Part of a small language model's weights.
Size: 19 layers, width 64, 2 heads of 32, MLP 192 SwiGLU, vocabulary 2048.
Architecture: no biases in attention or MLP, normalized queries and keys, local attention windows, skips across layers.
Training: a variant of Adam for these matrices, 83M tokens, 5087 steps.
Each number is 50 + 15 x the weight over its row's rms, rounded and kept within 0 to 99. Layers, rows and columns count from 0. The size before them is the row's rms in percent of the matrix's.

# layer 7 MLP down (transposed), 192x64, rms 0.295, rows 81-117, columns 0-63
108:70 34 25 48 74 76 61 58 51 60 39 66 33 54 35 63 59 65 69 45 40 79 52 15 42 45 60 60 59 59 39 46 74 36 76 22 58 45 29 39 29 71 43 33 49 50 39 40 43 76 56 50 52 43 51 61 45 32 52 54 23 34 48 74
103:54 67 66 32 55 41 58 52 57 36 56 71 53 55 24 50 19 66 42 32 37 62 35 12 40 56 77 62 51 45 45 57 60 59 58 50 69 83 53 38 44 31 39 59 62 52 75 44 64 35 40 37 64 56 36 72 46 40 28 15 58 52 34 61
092:79 47 50 71 38 51 31 27 40 60 78 54 61 49 60 62 57 47 18 48 41 47 69 42 59 63 52 31 41 46 44 25 47 40 57 44 66 28 43 51 41 50 82 43 47 46 26 67 56 74 69 32 36 65 82 77 58 46 51 35 53 27 46 68
100:40 54 55 40 68 65 27 34 58 51 24 73 51 99 51 39 62 24 71 36 43 62 57 37 56 48 66 36 65 44 31 47 33 66 50 63 40 37 39 70 44 77 48 56 42 46 44 58 45 40 54 63 40 39 21 69 63 41 45 21 44 62 58 57
093:51 43 68 59 52 59 62 55 41 58 47 86 33 58 31 38 57 69 52 62 80 65 59 35 47 52 39 36 29 48 35 68 67 65 20 48 36 62 40 24 57 70 67 54 51 45 40 40 23 75 41 58 41 51 55 33 26 28 56 60 76 53 37 74
106:22 41 33 39 24 59 60 71 62 55 07 48 63 37 71 70 54 37 45 66 38 46 35 29 56 48 24 50 71 37 68 49 65 60 71 64 64 39 28 58 54 37 53 41 49 49 48 49 55 48 84 55 62 54 33 58 44 52 37 56 73 22 49 70
096:48 42 79 39 43 47 71 47 55 42 54 74 31 29 57 47 54 52 64 38 63 34 38 44 44 39 62 55 33 45 77 68 52 31 73 35 60 49 59 44 11 27 60 67 67 64 62 65 29 72 53 32 49 42 66 61 34 59 55 62 45 40 08 60
104:62 65 31 25 40 80 63 41 57 68 63 60 33 48 65 50 71 59 44 54 42 34 53 46 49 42 43 52 52 40 67 52 64 27 57 51 49 48 57 53 56 27 38 37 43 08 69 28 42 53 72 91 40 57 49 35 34 28 56 52 86 44 59 49
094:52 56 65 65 40 52 37 76 60 83 40 36 45 64 49 60 11 38 39 76 73 50 30 56 58 69 52 48 52 87 57 42 56 43 39 51 19 42 32 31 58 31 70 51 34 53 54 40 51 31 39 45 66 78 33 67 54 54 53 47 47 34 44 64
092:73 49 45 68 36 50 42 63 48 38 48 27 60 76 67 40 28 69 47 65 30 34 27 60 25 63 35 46 48 33 60 51 25 45 55 63 69 59 42 72 48 75 66 56 32 60 71 39 44 52 21 46 26 40 83 52 47 66 74 47 38 53 48 51
116:56 78 49 40 48 20 58 74 55 57 80 61 59 38 26 57 40 48 51 53 66 30 45 64 56 55 35 39 35 59 45 49 27 47 57 42 25 48 27 65 67 43 73 36 68 31 61 43 64 54 22 37 67 66 50 20 72 55 30 56 60 58 69 39
092:41 51 70 54 39 43 31 66 55 51 82 60 43 40 50 59 18 48 49 52 46 69 48 47 64 31 44 37 56 47 55 55 48 30 36 50 56 31 49 78 34 73 59 62 69 82 46 23 53 50 53 47 37 60 57 42 03 42 70 48 39 66 80 38
100:32 45 44 66 57 66 48 54 35 42 55 55 64 39 38 43 43 62 54 45 38 49 51 31 60 52 89 53 64 51 37 37 22 88 40 51 39 72 50 61 47 41 69 64 63 32 54 59 37 26 59 59 69 54 14 84 31 61 65 32 33 31 46 53
104:53 37 58 68 48 30 49 52 44 54 17 40 51 69 41 32 40 81 53 50 58 70 53 48 52 47 56 31 44 65 69 39 50 63 60 36 55 48 21 87 30 59 57 42 60 49 70 36 18 70 42 63 76 54 28 59 43 39 57 34 69 22 54 66
098:40 48 37 65 62 61 53 36 49 47 60 39 36 55 67 68 51 65 24 58 21 40 16 47 57 53 49 41 70 41 53 37 70 38 46 47 69 62 58 61 20 84 41 53 44 64 51 45 72 45 60 20 51 65 80 59 18 49 68 36 44 38 68 59
086:52 49 58 54 78 55 30 33 84 42 68 54 44 41 56 59 42 59 48 44 66 14 54 51 66 54 77 22 58 43 56 17 58 45 54 42 60 50 50 21 23 57 65 56 39 65 52 48 64 47 44 20 43 43 86 49 26 64 50 61 57 34 46 55
102:65 38 39 33 49 24 63 33 52 49 50 41 40 50 65 36 82 52 41 49 55 53 55 79 62 16 48 44 45 46 35 73 41 45 53 60 34 20 58 44 35 71 31 47 53 46 74 68 71 52 51 50 40 95 27 52 68 32 66 41 61 46 53 58
100:46 42 43 50 42 47 20 30 61 58 41 50 40 55 69 36 54 47 46 48 62 66 39 57 32 58 59 48 63 40 32 70 69 32 56 62 63 55 33 44 99 55 49 51 39 53 66 51 47 71 13 66 38 40 49 65 68 56 56 09 56 38 48 41
102:34 58 38 12 55 51 42 39 65 48 53 49 54 26 57 56 36 09 61 52 48 65 57 23 36 54 53 56 55 48 71 10 46 36 70 48 55 61 51 53 38 45 38 37 48 77 35 73 52 71 67 53 47 42 44 81 73 75 36 54 54 50 39 43
095:47 56 67 69 48 60 54 19 69 73 72 46 40 73 64 55 69 57 60 57 82 28 51 55 46 39 29 17 27 40 42 72 59 52 67 55 43 67 36 65 67 45 61 40 52 65 41 30 40 71 25 45 31 42 32 52 27 32 42 43 55 57 45 49
093:45 40 56 47 60 77 22 33 53 63 27 57 58 44 51 41 69 48 83 63 31 42 45 60 53 32 39 17 52 47 40 54 77 60 70 60 71 47 39 61 44 57 38 40 68 26 46 37 80 52 34 49 33 74 79 34 46 45 30 38 58 39 62 49
093:34 71 59 62 76 42 62 56 45 67 54 31 36 63 38 41 33 66 34 38 73 37 50 67 58 43 64 15 35 29 80 50 37 10 51 54 59 58 73 52 57 60 45 33 69 67 61 36 40 44 26 68 46 52 63 52 62 50 57 42 48 21 44 61
093:32 61 34 58 43 36 44 52 60 49 36 39 53 39 29 39 60 60 40 84 46 39 26 65 41 38 47 57 58 46 53 63 47 63 70 66 41 51 51 46 75 78 77 53 61 42 60 89 37 56 89 54 29 30 25 62 48 24 52 38 52 56 46 35
097:42 67 78 42 60 34 17 37 28 24 35 51 54 52 51 47 46 49 47 54 37 58 36 42 67 59 37 42 56 74 31 53 77 56 36 80 39 55 65 52 65 53 48 51 68 55 50 73 70 58 31 54 23 38 39 55 51 14 45 43 87 50 53 57
107:31 50 55 19 44 57 61 42 60 62 75 51 37 49 56 55 29 75 61 45 55 41 50 42 31 57 73 54 71 66 60 37 43 23 48 64 31 49 07 56 66 47 46 50 45 45 45 49 68 35 77 35 74 59 14 40 56 46 62 38 64 34 62 70
095:54 60 33 38 39 81 40 77 27 38 53 37 58 52 45 57 74 62 42 42 44 50 38 38 22 70 51 68 50 37 53 38 28 78 44 65 40 65 21 56 72 24 20 38 69 49 35 55 58 56 55 65 54 46 63 56 68 49 74 53 39 51 31 28
092:58 57 70 32 57 34 33 30 43 50 53 67 61 52 37 73 38 32 39 51 26 42 63 49 49 53 39 45 43 58 69 44 20 72 75 85 56 54 43 66 62 60 41 24 49 56 61 68 24 20 60 75 52 41 31 65 29 48 38 67 57 36 57 45
096:37 40 59 47 52 52 62 27 60 44 64 47 60 62 72 48 72 62 36 44 27 37 55 49 46 45 40 55 58 47 44 46 19 30 43 60 55 35 41 46 70 31 67 66 17 67 47 58 55 39 43 77 69 77 27 55 47 47 54 13 82 33 56 73
100:65 38 69 61 65 54 37 11 53 37 51 62 46 40 47 80 41 50 62 51 56 54 31 30 63 63 25 44 36 48 25 69 62 18 31 53 50 45 72 46 63 50 71 62 54 67 62 14 53 72 47 26 49 55 55 51 35 66 50 65 60 63 37 32
095:50 55 59 57 43 48 30 17 33 59 46 48 60 58 39 45 62 63 50 38 40 58 39 49 18 63 74 46 55 56 62 34 44 50 60 51 59 59 41 45 27 53 47 33 34 52 44 61 72 33 58 28 40 54 84 41 28 91 27 48 82 51 81 46
092:51 56 44 92 70 47 42 41 46 40 48 36 55 71 21 31 56 44 44 70 52 59 36 54 60 07 61 27 64 54 44 72 35 62 77 30 43 58 47 38 51 35 62 38 58 61 34 63 43 45 51 72 70 69 54 60 26 61 55 23 43 53 48 43
101:42 23 46 61 48 76 29 74 54 46 51 37 43 38 67 55 59 55 62 40 62 55 66 45 54 61 51 37 71 25 57 33 48 62 47 56 36 71 57 52 50 60 65 25 48 17 52 37 50 29 30 37 70 46 80 36 31 69 21 69 29 57 60 69
099:58 32 53 65 25 45 41 70 29 90 40 46 47 27 37 44 41 44 55 59 65 48 31 42 66 69 48 34 79 56 62 71 57 32 32 55 54 44 49 28 14 52 42 40 23 74 51 46 55 47 66 76 66 53 52 57 72 62 56 44 50 53 27 58
098:67 63 36 91 39 46 40 47 44 60 54 49 45 50 41 40 57 59 43 72 48 58 45 56 61 46 39 62 61 54 35 74 39 58 45 40 37 19 39 68 68 46 52 77 69 37 42 52 35 14 51 54 48 81 06 47 72 42 38 56 31 42 45 57
110:48 49 42 69 51 53 18 52 39 62 51 60 37 47 37 54 50 44 55 44 37 48 40 66 59 41 59 99 45 25 29 67 61 53 76 39 36 57 41 39 31 59 66 64 39 57 61 50 42 58 21 67 74 58 39 74 31 39 66 27 38 50 63 66
092:60 68 51 75 59 52 42 79 54 23 47 05 39 51 68 53 33 56 47 30 28 68 54 12 51 51 53 64 53 59 45 42 61 61 30 55 46 58 49 65 49 75 39 34 57 66 28 52 62 14 68 58 65 56 46 45 68 39 58 41 52 35 56 44
106:54 75 67 45 47 52 52 36 48 34 33 13 45 53 52 24 78 49 52 64 75 43 53 61 39 65 44 83 55 59 56 48 41 81 37 32 57 43 43 19 51 40 35 56 42 68 19 76 54 50 38 35 44 48 33 62 59 75 51 65 39 42 53 65
# layer 7 MLP gate, 192x64, rms 0.302, rows 82-117, columns 0-63
108:62 42 43 53 36 59 74 72 80 64 61 39 43 47 37 43 52 59 64 48 60 67 32 56 43 68 23 33 64 27 47 56 88 38 43 42 42 46 54 41 18 60 47 23 59 27 27 48 40 58 55 64 63 64 61 58 29 67 60 54 36 39 58 19
101:70 43 62 49 30 37 99 43 65 60 49 40 61 57 10 62 43 62 56 31 54 64 45 67 37 79 71 34 54 53 54 51 41 49 58 23 75 40 37 53 63 41 59 48 40 28 57 71 41 39 18 47 56 70 44 43 62 44 55 44 46 46 37 45
097:42 51 58 73 68 44 37 60 52 72 47 56 28 60 38 34 58 67 62 49 29 36 53 63 73 47 63 35 53 35 85 56 64 70 17 70 71 53 58 27 39 50 20 40 65 44 52 44 49 39 53 51 49 37 68 31 17 57 64 20 55 48 53 52
092:37 44 42 39 43 58 70 61 45 27 49 37 60 26 54 36 39 69 76 37 48 65 76 53 59 57 40 47 71 64 56 33 44 45 56 54 99 62 79 39 68 25 43 54 40 36 43 58 59 28 18 49 41 57 47 39 72 46 54 33 38 52 56 36
109:33 43 47 71 82 13 72 45 71 30 46 34 14 64 57 56 58 48 47 41 39 35 49 55 33 66 66 34 41 60 75 57 61 55 45 33 53 40 71 42 58 56 44 44 64 45 71 59 63 30 68 35 33 69 50 35 50 61 35 84 48 41 51 40
100:61 50 44 34 65 53 75 72 46 57 34 18 46 47 64 64 48 40 33 55 50 45 32 57 67 67 67 65 61 43 51 25 76 51 57 71 90 47 34 62 30 55 40 47 45 42 17 64 45 15 32 45 56 42 51 42 48 72 53 45 67 53 58 27
112:53 40 46 65 35 47 51 47 98 41 59 36 47 62 55 46 59 66 70 49 53 46 62 84 56 28 58 55 53 34 66 30 57 30 54 17 70 50 56 29 54 47 73 40 48 16 30 57 46 55 44 38 28 63 48 53 61 36 16 60 59 61 54 46
099:60 57 59 52 83 56 58 51 60 47 72 57 45 34 54 49 34 47 67 50 37 45 62 61 56 71 27 58 14 36 48 09 59 61 38 74 40 52 95 62 45 42 58 64 50 44 10 74 44 44 56 39 59 46 52 39 55 45 36 59 49 37 60 46
093:82 35 62 51 33 34 88 72 48 42 65 32 32 46 75 36 38 51 59 60 36 51 59 40 39 78 57 38 71 40 73 38 56 41 43 58 68 69 52 61 23 50 29 54 22 52 54 60 39 35 30 44 39 60 77 36 54 52 48 53 66 67 44 38
108:41 50 45 79 37 36 81 54 91 64 62 42 46 66 43 68 55 75 41 56 69 36 58 59 56 54 54 68 50 56 57 30 43 36 46 31 64 41 41 22 53 42 70 47 10 55 44 38 32 56 34 71 44 66 46 55 72 57 44 39 28 44 42 29
095:26 57 34 50 56 37 34 59 68 57 43 56 59 63 65 32 55 69 40 76 65 60 77 46 79 53 47 33 55 69 47 58 55 37 62 49 50 49 34 35 28 55 33 21 55 31 35 23 39 41 39 64 64 49 68 56 57 83 18 33 65 58 65 50
101:44 35 44 48 62 30 45 69 56 61 47 48 66 58 38 85 62 54 35 23 23 55 46 61 54 39 52 50 44 68 49 50 54 59 50 37 71 06 90 52 28 43 25 61 63 52 50 46 59 41 39 59 20 48 78 54 51 56 40 52 68 52 65 37
098:55 43 46 46 42 26 62 56 58 44 65 60 67 47 56 61 58 37 27 50 36 26 75 43 52 53 62 63 53 66 57 43 24 45 45 44 46 24 70 40 78 42 20 54 43 53 31 83 56 32 44 35 54 70 64 43 51 38 43 92 48 42 25 75
105:65 46 39 32 34 29 30 57 56 63 36 56 42 18 75 68 50 46 44 49 86 35 53 60 67 80 73 28 59 51 53 47 78 46 25 48 58 59 63 52 60 55 53 41 58 58 20 42 64 33 43 28 33 56 59 35 33 51 52 65 60 48 38 26
090:70 31 00 35 60 42 72 55 60 34 43 54 63 46 77 51 50 64 63 28 32 56 38 52 64 45 39 41 38 54 24 49 77 63 55 22 41 27 66 53 55 35 72 45 46 45 54 71 64 46 56 64 51 64 41 64 61 48 40 63 64 41 52 53
103:38 35 22 75 56 58 93 58 54 69 41 32 55 63 41 52 59 55 40 48 21 43 31 52 49 74 52 22 22 36 52 51 50 68 36 39 31 42 76 52 47 58 46 54 32 51 44 50 50 56 67 54 42 65 63 17 62 78 63 43 73 44 55 46
098:46 40 24 46 63 55 56 24 70 61 50 53 57 52 54 50 46 60 76 52 70 67 63 14 48 46 35 65 52 65 59 22 61 49 64 29 37 65 59 42 20 45 64 68 51 13 36 41 45 38 48 33 31 86 42 49 54 48 54 75 58 66 49 60
106:51 51 31 48 64 29 60 84 56 36 37 75 26 58 51 42 55 61 61 38 39 51 72 58 45 56 73 28 37 32 63 28 60 76 27 39 47 62 73 52 54 44 20 53 35 39 70 55 53 30 54 37 63 49 78 36 49 35 60 49 57 65 69 26
093:64 54 37 54 46 49 73 39 52 74 65 77 63 52 83 51 63 68 42 27 44 44 37 28 35 54 45 47 78 50 70 22 73 20 39 60 63 42 50 61 48 11 19 31 47 53 58 54 47 54 52 54 50 42 62 48 23 41 41 53 53 52 36 63
096:37 60 51 68 68 70 84 55 50 84 25 35 64 51 53 64 47 70 29 65 38 37 33 33 40 38 55 47 59 38 47 18 47 61 64 49 75 66 67 55 30 41 61 67 42 29 37 65 68 43 60 47 34 56 43 20 45 54 47 46 75 43 66 48
097:47 50 49 69 53 46 76 43 73 40 62 83 61 55 24 46 45 34 59 59 44 27 62 55 50 43 45 53 24 66 49 30 71 39 43 46 46 37 78 46 36 53 58 43 51 16 55 65 56 59 00 58 42 46 56 44 33 52 33 69 60 53 50 71
092:50 46 52 34 91 50 45 53 50 50 34 74 67 62 44 42 35 41 51 58 52 64 59 41 79 88 10 34 50 47 65 26 55 83 57 51 60 42 69 33 32 40 41 36 57 36 32 59 52 46 40 53 31 42 61 40 69 59 39 60 67 52 55 34
103:50 30 53 65 49 56 61 39 74 64 48 79 41 71 71 41 44 57 41 30 32 45 51 56 28 93 33 46 61 60 64 33 52 52 62 63 46 71 40 40 51 15 70 32 45 34 41 57 55 38 39 34 38 37 65 39 22 65 52 61 59 64 63 68
109:49 37 32 50 61 22 52 27 49 42 20 48 58 49 66 76 47 39 49 49 36 33 75 53 61 41 37 72 62 31 64 52 38 77 36 61 70 48 67 41 46 26 51 27 43 23 47 63 62 41 47 64 37 55 68 46 73 74 53 72 31 71 37 61
094:54 34 46 77 53 55 57 36 62 62 57 19 58 27 47 36 71 50 62 50 28 43 49 45 72 88 39 59 60 46 75 77 48 43 67 50 52 44 59 41 66 30 45 24 75 54 18 43 37 55 65 73 44 32 54 55 34 65 27 43 52 43 57 51
095:74 46 51 57 25 51 70 31 75 47 49 52 45 55 69 45 82 51 78 59 49 47 53 60 48 48 54 74 62 60 80 51 37 48 46 47 54 51 34 30 57 33 79 50 11 19 45 39 28 56 34 79 40 56 30 49 56 40 31 41 57 48 62 55
101:39 43 44 41 49 52 48 54 48 75 65 16 50 41 48 74 45 42 71 36 19 46 51 87 63 65 33 64 44 36 52 45 59 51 62 49 73 42 48 43 42 29 45 23 63 65 23 44 65 59 46 54 31 59 63 64 70 92 54 46 50 32 54 37
100:69 68 50 60 72 37 74 46 59 79 59 35 40 30 68 48 34 32 27 26 55 63 43 41 57 73 60 50 36 51 44 29 31 36 30 53 53 47 68 23 50 42 63 43 77 43 48 61 53 51 68 40 59 51 72 53 24 78 26 59 49 55 26 48
091:44 49 58 54 69 33 67 68 25 53 62 46 47 32 55 43 67 53 40 66 68 49 64 76 85 69 54 56 64 56 38 48 61 33 50 30 60 68 31 50 40 45 37 38 51 58 42 81 54 35 45 39 39 07 72 46 57 46 30 39 33 77 66 50
094:31 70 18 45 63 65 28 40 67 45 44 16 58 80 39 59 57 47 39 91 64 40 50 55 52 30 36 52 59 77 57 45 42 68 47 36 44 57 45 35 51 62 63 47 41 50 08 39 71 40 39 64 35 54 62 47 72 60 43 56 42 46 46 46
101:69 50 00 43 84 45 26 48 70 41 27 57 33 61 45 63 66 42 35 68 47 53 46 33 69 79 48 38 50 31 60 50 61 42 60 53 36 48 56 55 45 51 39 33 57 60 51 44 46 40 31 37 52 58 86 56 28 65 36 71 54 52 47 70
101:61 51 46 73 61 53 78 80 56 28 40 43 68 55 63 60 42 52 40 31 68 43 27 40 79 76 68 30 19 47 40 66 50 41 47 19 44 68 55 47 55 63 58 69 45 29 46 43 50 42 63 53 67 51 35 71 52 84 34 34 49 57 45 51
095:35 48 21 34 78 55 53 85 39 41 33 65 62 30 46 45 53 44 59 65 37 70 75 52 63 70 70 54 50 61 36 42 71 69 37 42 60 73 51 35 33 38 51 39 40 44 42 78 57 41 36 32 61 34 69 32 52 72 60 48 34 42 58 24
098:26 56 25 47 84 71 77 73 51 56 39 68 33 42 54 43 78 42 64 48 54 58 62 72 54 58 46 54 52 45 68 19 75 46 44 55 65 20 49 44 32 30 44 48 28 36 36 63 45 69 48 51 36 51 65 23 58 44 38 45 69 55 37 39
094:48 37 56 65 53 22 53 53 43 46 70 50 53 47 82 45 72 57 33 41 26 17 58 28 60 58 57 23 79 51 67 48 74 38 38 61 50 57 62 47 53 32 10 57 39 56 56 52 52 39 54 48 48 41 76 34 53 82 29 58 45 62 42 59
102:66 38 72 69 69 23 94 43 54 38 43 53 34 61 28 49 37 52 48 47 35 64 64 50 55 62 59 22 31 60 42 38 43 47 47 50 59 33 62 49 06 60 66 33 54 37 38 67 63 57 42 55 65 57 44 44 66 36 43 35 53 70 78 62
# layer 7 MLP up, 192x64, rms 0.304, rows 82-117, columns 0-63
103:28 51 67 61 69 58 34 56 36 56 57 54 78 89 61 59 51 55 45 22 47 41 57 48 58 47 57 61 46 61 69 72 52 51 60 20 17 36 69 46 40 53 30 42 42 38 33 32 62 38 89 39 53 44 61 45 58 48 38 45 51 17 37 37
095:71 50 54 36 70 21 44 49 42 76 34 69 68 64 50 49 50 62 56 68 68 53 34 73 26 38 38 45 44 41 51 89 65 72 55 64 46 30 45 41 27 39 46 51 44 50 26 47 55 47 14 38 54 32 48 63 50 47 85 60 50 41 70 51
093:35 57 68 44 62 25 44 46 47 53 54 52 46 56 67 55 33 53 68 50 35 76 30 63 72 25 13 56 63 50 49 39 82 32 63 39 62 58 56 47 46 25 75 65 43 17 38 62 65 68 32 56 51 38 34 51 41 63 74 35 46 41 71 44
090:56 39 82 50 32 75 56 50 66 38 62 64 51 48 26 74 46 78 50 54 53 38 21 33 43 42 65 39 50 44 24 62 36 45 53 18 52 40 32 41 44 52 39 56 29 53 68 61 47 55 53 59 71 69 31 68 36 49 71 81 28 39 42 62
103:69 60 65 68 38 52 42 19 54 44 24 70 68 38 76 62 54 57 49 35 33 49 51 61 43 42 50 72 41 69 56 48 58 66 46 51 72 26 65 37 59 31 54 66 43 45 22 84 67 38 68 40 43 39 53 56 19 29 65 55 48 23 52 50
095:51 47 48 50 53 58 54 28 28 54 49 60 48 70 46 64 63 44 54 49 42 47 47 17 71 18 51 78 64 40 32 19 53 47 58 41 68 52 20 68 74 51 42 53 20 55 43 71 70 26 64 55 42 51 41 48 56 25 51 68 66 51 37 79
104:63 53 54 51 20 35 69 50 53 37 36 77 49 66 37 61 43 33 48 63 38 43 55 28 63 51 19 41 40 81 48 35 60 56 69 63 23 38 61 35 36 27 68 62 58 64 76 54 35 38 33 56 67 35 45 47 66 76 67 65 60 29 60 48
093:30 42 46 67 37 34 52 44 30 39 36 27 46 51 52 49 23 38 32 75 75 45 30 20 43 89 53 75 63 59 30 61 58 32 63 36 54 60 30 59 55 46 50 70 44 37 59 55 51 45 58 49 74 46 42 60 71 59 42 60 72 81 43 55
092:42 54 34 52 54 33 50 63 44 53 38 24 49 48 68 55 40 52 60 75 68 58 25 52 63 51 57 53 50 27 61 67 26 60 99 74 56 46 56 41 46 55 62 59 44 41 45 72 64 61 38 53 49 50 70 62 49 30 56 36 13 45 82 45
112:41 48 52 60 61 56 60 44 32 39 47 32 86 45 79 39 40 27 59 35 22 53 48 71 34 53 64 40 32 51 49 46 69 28 48 46 67 37 75 76 53 54 52 73 49 34 27 55 39 51 64 40 22 62 51 48 40 77 41 53 80 68 46 69
087:46 43 45 69 47 37 20 69 52 61 62 37 33 58 88 42 37 29 63 59 52 60 45 42 55 49 41 47 75 58 66 57 59 58 83 72 62 51 30 35 34 67 59 32 54 47 39 29 35 78 43 57 65 36 37 50 56 66 49 24 35 65 62 21
100:16 40 51 45 63 57 55 59 49 43 63 66 41 63 53 50 42 57 61 21 48 70 50 59 37 42 41 53 51 14 34 48 84 40 48 46 81 35 80 43 44 47 36 61 37 43 30 57 37 73 48 82 56 58 44 39 47 53 43 50 23 49 76 24
102:46 46 62 36 38 49 46 49 21 52 60 76 67 36 62 45 64 42 55 65 36 49 85 33 59 61 44 62 88 41 61 46 24 69 61 44 56 57 59 26 65 44 45 33 53 62 43 68 64 41 72 12 41 48 66 35 36 33 58 48 56 31 26 46
098:46 35 54 52 55 59 65 68 57 37 65 34 76 50 29 40 25 40 44 53 32 67 52 32 37 44 46 57 32 57 62 88 44 60 46 49 39 52 65 61 18 42 44 51 63 33 51 68 45 47 43 92 18 47 55 76 51 62 48 43 56 44 46 85
084:44 87 49 32 05 88 48 61 38 51 65 38 26 58 58 52 61 43 53 58 69 38 63 66 44 66 70 56 54 47 40 34 35 61 29 04 66 50 46 59 47 60 35 37 50 56 28 60 43 47 52 27 44 50 57 64 52 44 42 44 59 50 52 40
100:55 34 35 57 75 41 63 46 57 38 57 59 31 65 51 53 54 29 54 69 55 38 57 29 40 19 33 31 51 31 64 49 56 66 58 88 59 75 61 29 37 33 52 46 60 58 72 53 37 35 23 36 49 46 63 48 50 39 47 82 62 62 81 44
104:32 63 69 55 64 49 68 39 43 56 54 88 49 15 54 61 52 33 26 41 68 58 73 58 34 48 36 57 60 44 65 60 31 57 67 45 35 58 27 45 20 58 58 48 73 50 18 54 56 24 39 60 45 47 47 61 52 46 39 68 42 42 37 82
104:59 45 35 25 46 57 48 68 62 30 54 43 37 39 28 55 47 51 57 68 47 49 72 60 50 41 65 40 41 11 30 55 45 56 25 34 60 64 82 52 80 53 23 61 42 34 59 59 46 37 67 43 71 43 61 42 61 46 75 37 71 23 66 37
093:72 39 40 40 74 36 67 40 59 26 38 32 47 25 58 23 35 45 53 49 34 36 49 50 63 78 68 70 32 48 50 45 23 40 47 51 41 71 55 64 81 66 54 73 44 65 64 58 10 52 47 58 37 61 43 51 33 67 64 52 47 27 48 52
092:43 28 62 51 39 23 23 70 70 29 46 71 47 51 69 29 39 54 95 72 63 76 58 47 45 56 64 53 45 63 44 64 63 53 34 53 43 46 67 43 29 47 60 27 60 47 40 17 53 40 31 44 36 63 67 45 28 51 55 68 37 45 44 47
093:54 40 24 43 57 60 23 69 49 81 34 19 24 29 41 47 58 76 55 42 37 55 48 66 64 43 35 11 64 52 50 62 44 72 59 54 44 56 48 40 65 36 40 48 50 72 71 56 54 75 68 37 53 43 38 59 57 17 49 58 39 53 69 50
091:26 40 46 69 89 70 45 52 44 49 32 70 68 57 40 47 32 46 62 49 37 43 55 69 20 22 66 41 66 61 66 43 60 51 52 65 73 47 60 57 33 57 71 36 42 32 41 67 30 35 72 45 36 55 66 36 24 59 48 71 38 51 67 36
096:38 50 31 53 22 43 89 54 55 45 59 45 39 45 47 55 59 56 61 90 39 58 35 53 57 52 24 77 44 56 42 33 46 49 42 55 50 74 36 30 61 26 59 56 54 29 52 81 53 49 44 54 41 43 40 42 33 55 77 44 46 46 92 65
108:34 54 67 51 63 47 38 56 53 54 32 38 42 32 51 78 20 61 39 37 42 53 57 16 72 78 52 53 64 31 69 30 60 40 46 38 61 46 47 44 20 58 56 23 47 64 86 47 51 29 54 21 62 45 58 58 70 62 59 68 45 56 34 43
094:36 46 44 54 60 56 66 23 51 25 50 90 45 38 27 53 57 59 70 57 45 48 64 59 70 61 28 40 54 60 44 54 31 55 46 30 66 38 49 53 37 67 85 68 27 52 51 68 25 32 46 61 76 42 46 42 39 28 74 40 65 69 41 51
096:51 19 37 57 27 38 73 48 67 34 77 54 39 49 64 28 45 85 45 69 80 65 46 69 51 59 36 45 40 49 42 43 52 40 39 18 41 45 54 62 57 54 57 65 53 23 50 41 69 63 27 38 24 63 55 50 48 31 45 57 67 75 48 67
099:57 66 41 49 71 75 38 68 60 70 54 50 40 56 60 44 47 34 77 39 43 38 64 59 56 46 61 61 46 25 63 44 90 48 47 63 77 22 41 39 40 37 62 35 50 49 55 54 47 52 60 53 57 40 82 27 41 63 32 22 33 39 40 18
099:46 52 35 63 28 57 44 59 59 63 55 65 49 50 69 37 49 63 58 45 58 49 43 80 29 27 46 23 73 37 45 70 68 57 60 64 64 65 22 40 33 61 31 27 69 43 45 29 27 58 45 67 46 75 28 54 40 51 70 54 56 79 27 41
094:26 53 63 59 40 38 57 74 52 59 48 65 24 35 41 54 74 35 65 69 40 55 19 53 41 66 46 49 38 41 69 65 51 62 33 25 54 40 48 54 88 32 58 90 53 32 23 44 54 64 54 26 55 45 36 63 40 43 46 40 61 44 66 48
094:47 49 41 58 58 36 52 40 18 65 45 51 53 46 67 37 32 41 55 64 63 44 58 49 18 51 27 57 47 46 62 35 45 48 66 60 39 88 86 75 52 33 65 47 59 46 44 27 70 75 46 44 41 48 76 23 54 71 33 58 34 71 49 41
106:35 55 75 63 32 48 66 56 52 84 49 44 74 29 61 45 35 63 32 38 45 55 49 68 41 67 38 58 19 64 41 55 22 61 79 45 52 59 27 48 50 64 52 47 41 37 55 56 64 39 63 50 31 53 16 50 84 45 65 33 67 53 63 35
096:43 62 66 34 58 64 73 45 58 27 55 58 94 58 63 49 91 46 50 62 42 52 38 53 36 54 41 49 40 25 24 69 55 72 58 41 64 79 65 53 46 42 30 51 41 23 52 53 49 60 77 46 56 21 30 38 45 50 37 48 51 52 59 46
096:46 53 36 64 63 38 24 44 47 76 58 42 66 41 41 76 34 25 52 57 45 39 66 46 58 67 30 36 66 57 40 59 39 53 61 68 40 57 54 89 28 48 31 34 73 40 51 54 30 42 31 60 25 61 62 57 46 85 43 78 42 47 36 40
115:41 50 51 62 42 58 64 47 38 75 55 54 54 48 55 55 72 36 46 28 52 53 25 22 47 67 19 54 82 39 78 46 64 38 89 54 72 20 49 44 23 46 42 51 42 40 55 44 50 77 25 36 60 52 61 55 54 44 48 50 47 61 41 24
093:49 59 44 47 20 26 43 39 49 61 43 45 46 41 61 43 28 51 61 30 62 67 50 69 39 30 72 73 52 74 33 55 47 58 43 36 82 31 50 37 71 70 60 69 22 33 49 74 69 65 70 39 48 56 22 42 41 60 49 70 39 50 29 45
102:53 44 59 54 67 63 78 33 33 58 48 44 35 36 30 54 30 42 73 49 57 71 45 53 62 38 38 41 57 39 43 66 57 37 50 51 68 30 41 62 45 70 56 40 35 26 27 92 46 54 59 79 70 58 41 56 47 53 56 10 49 44 78 40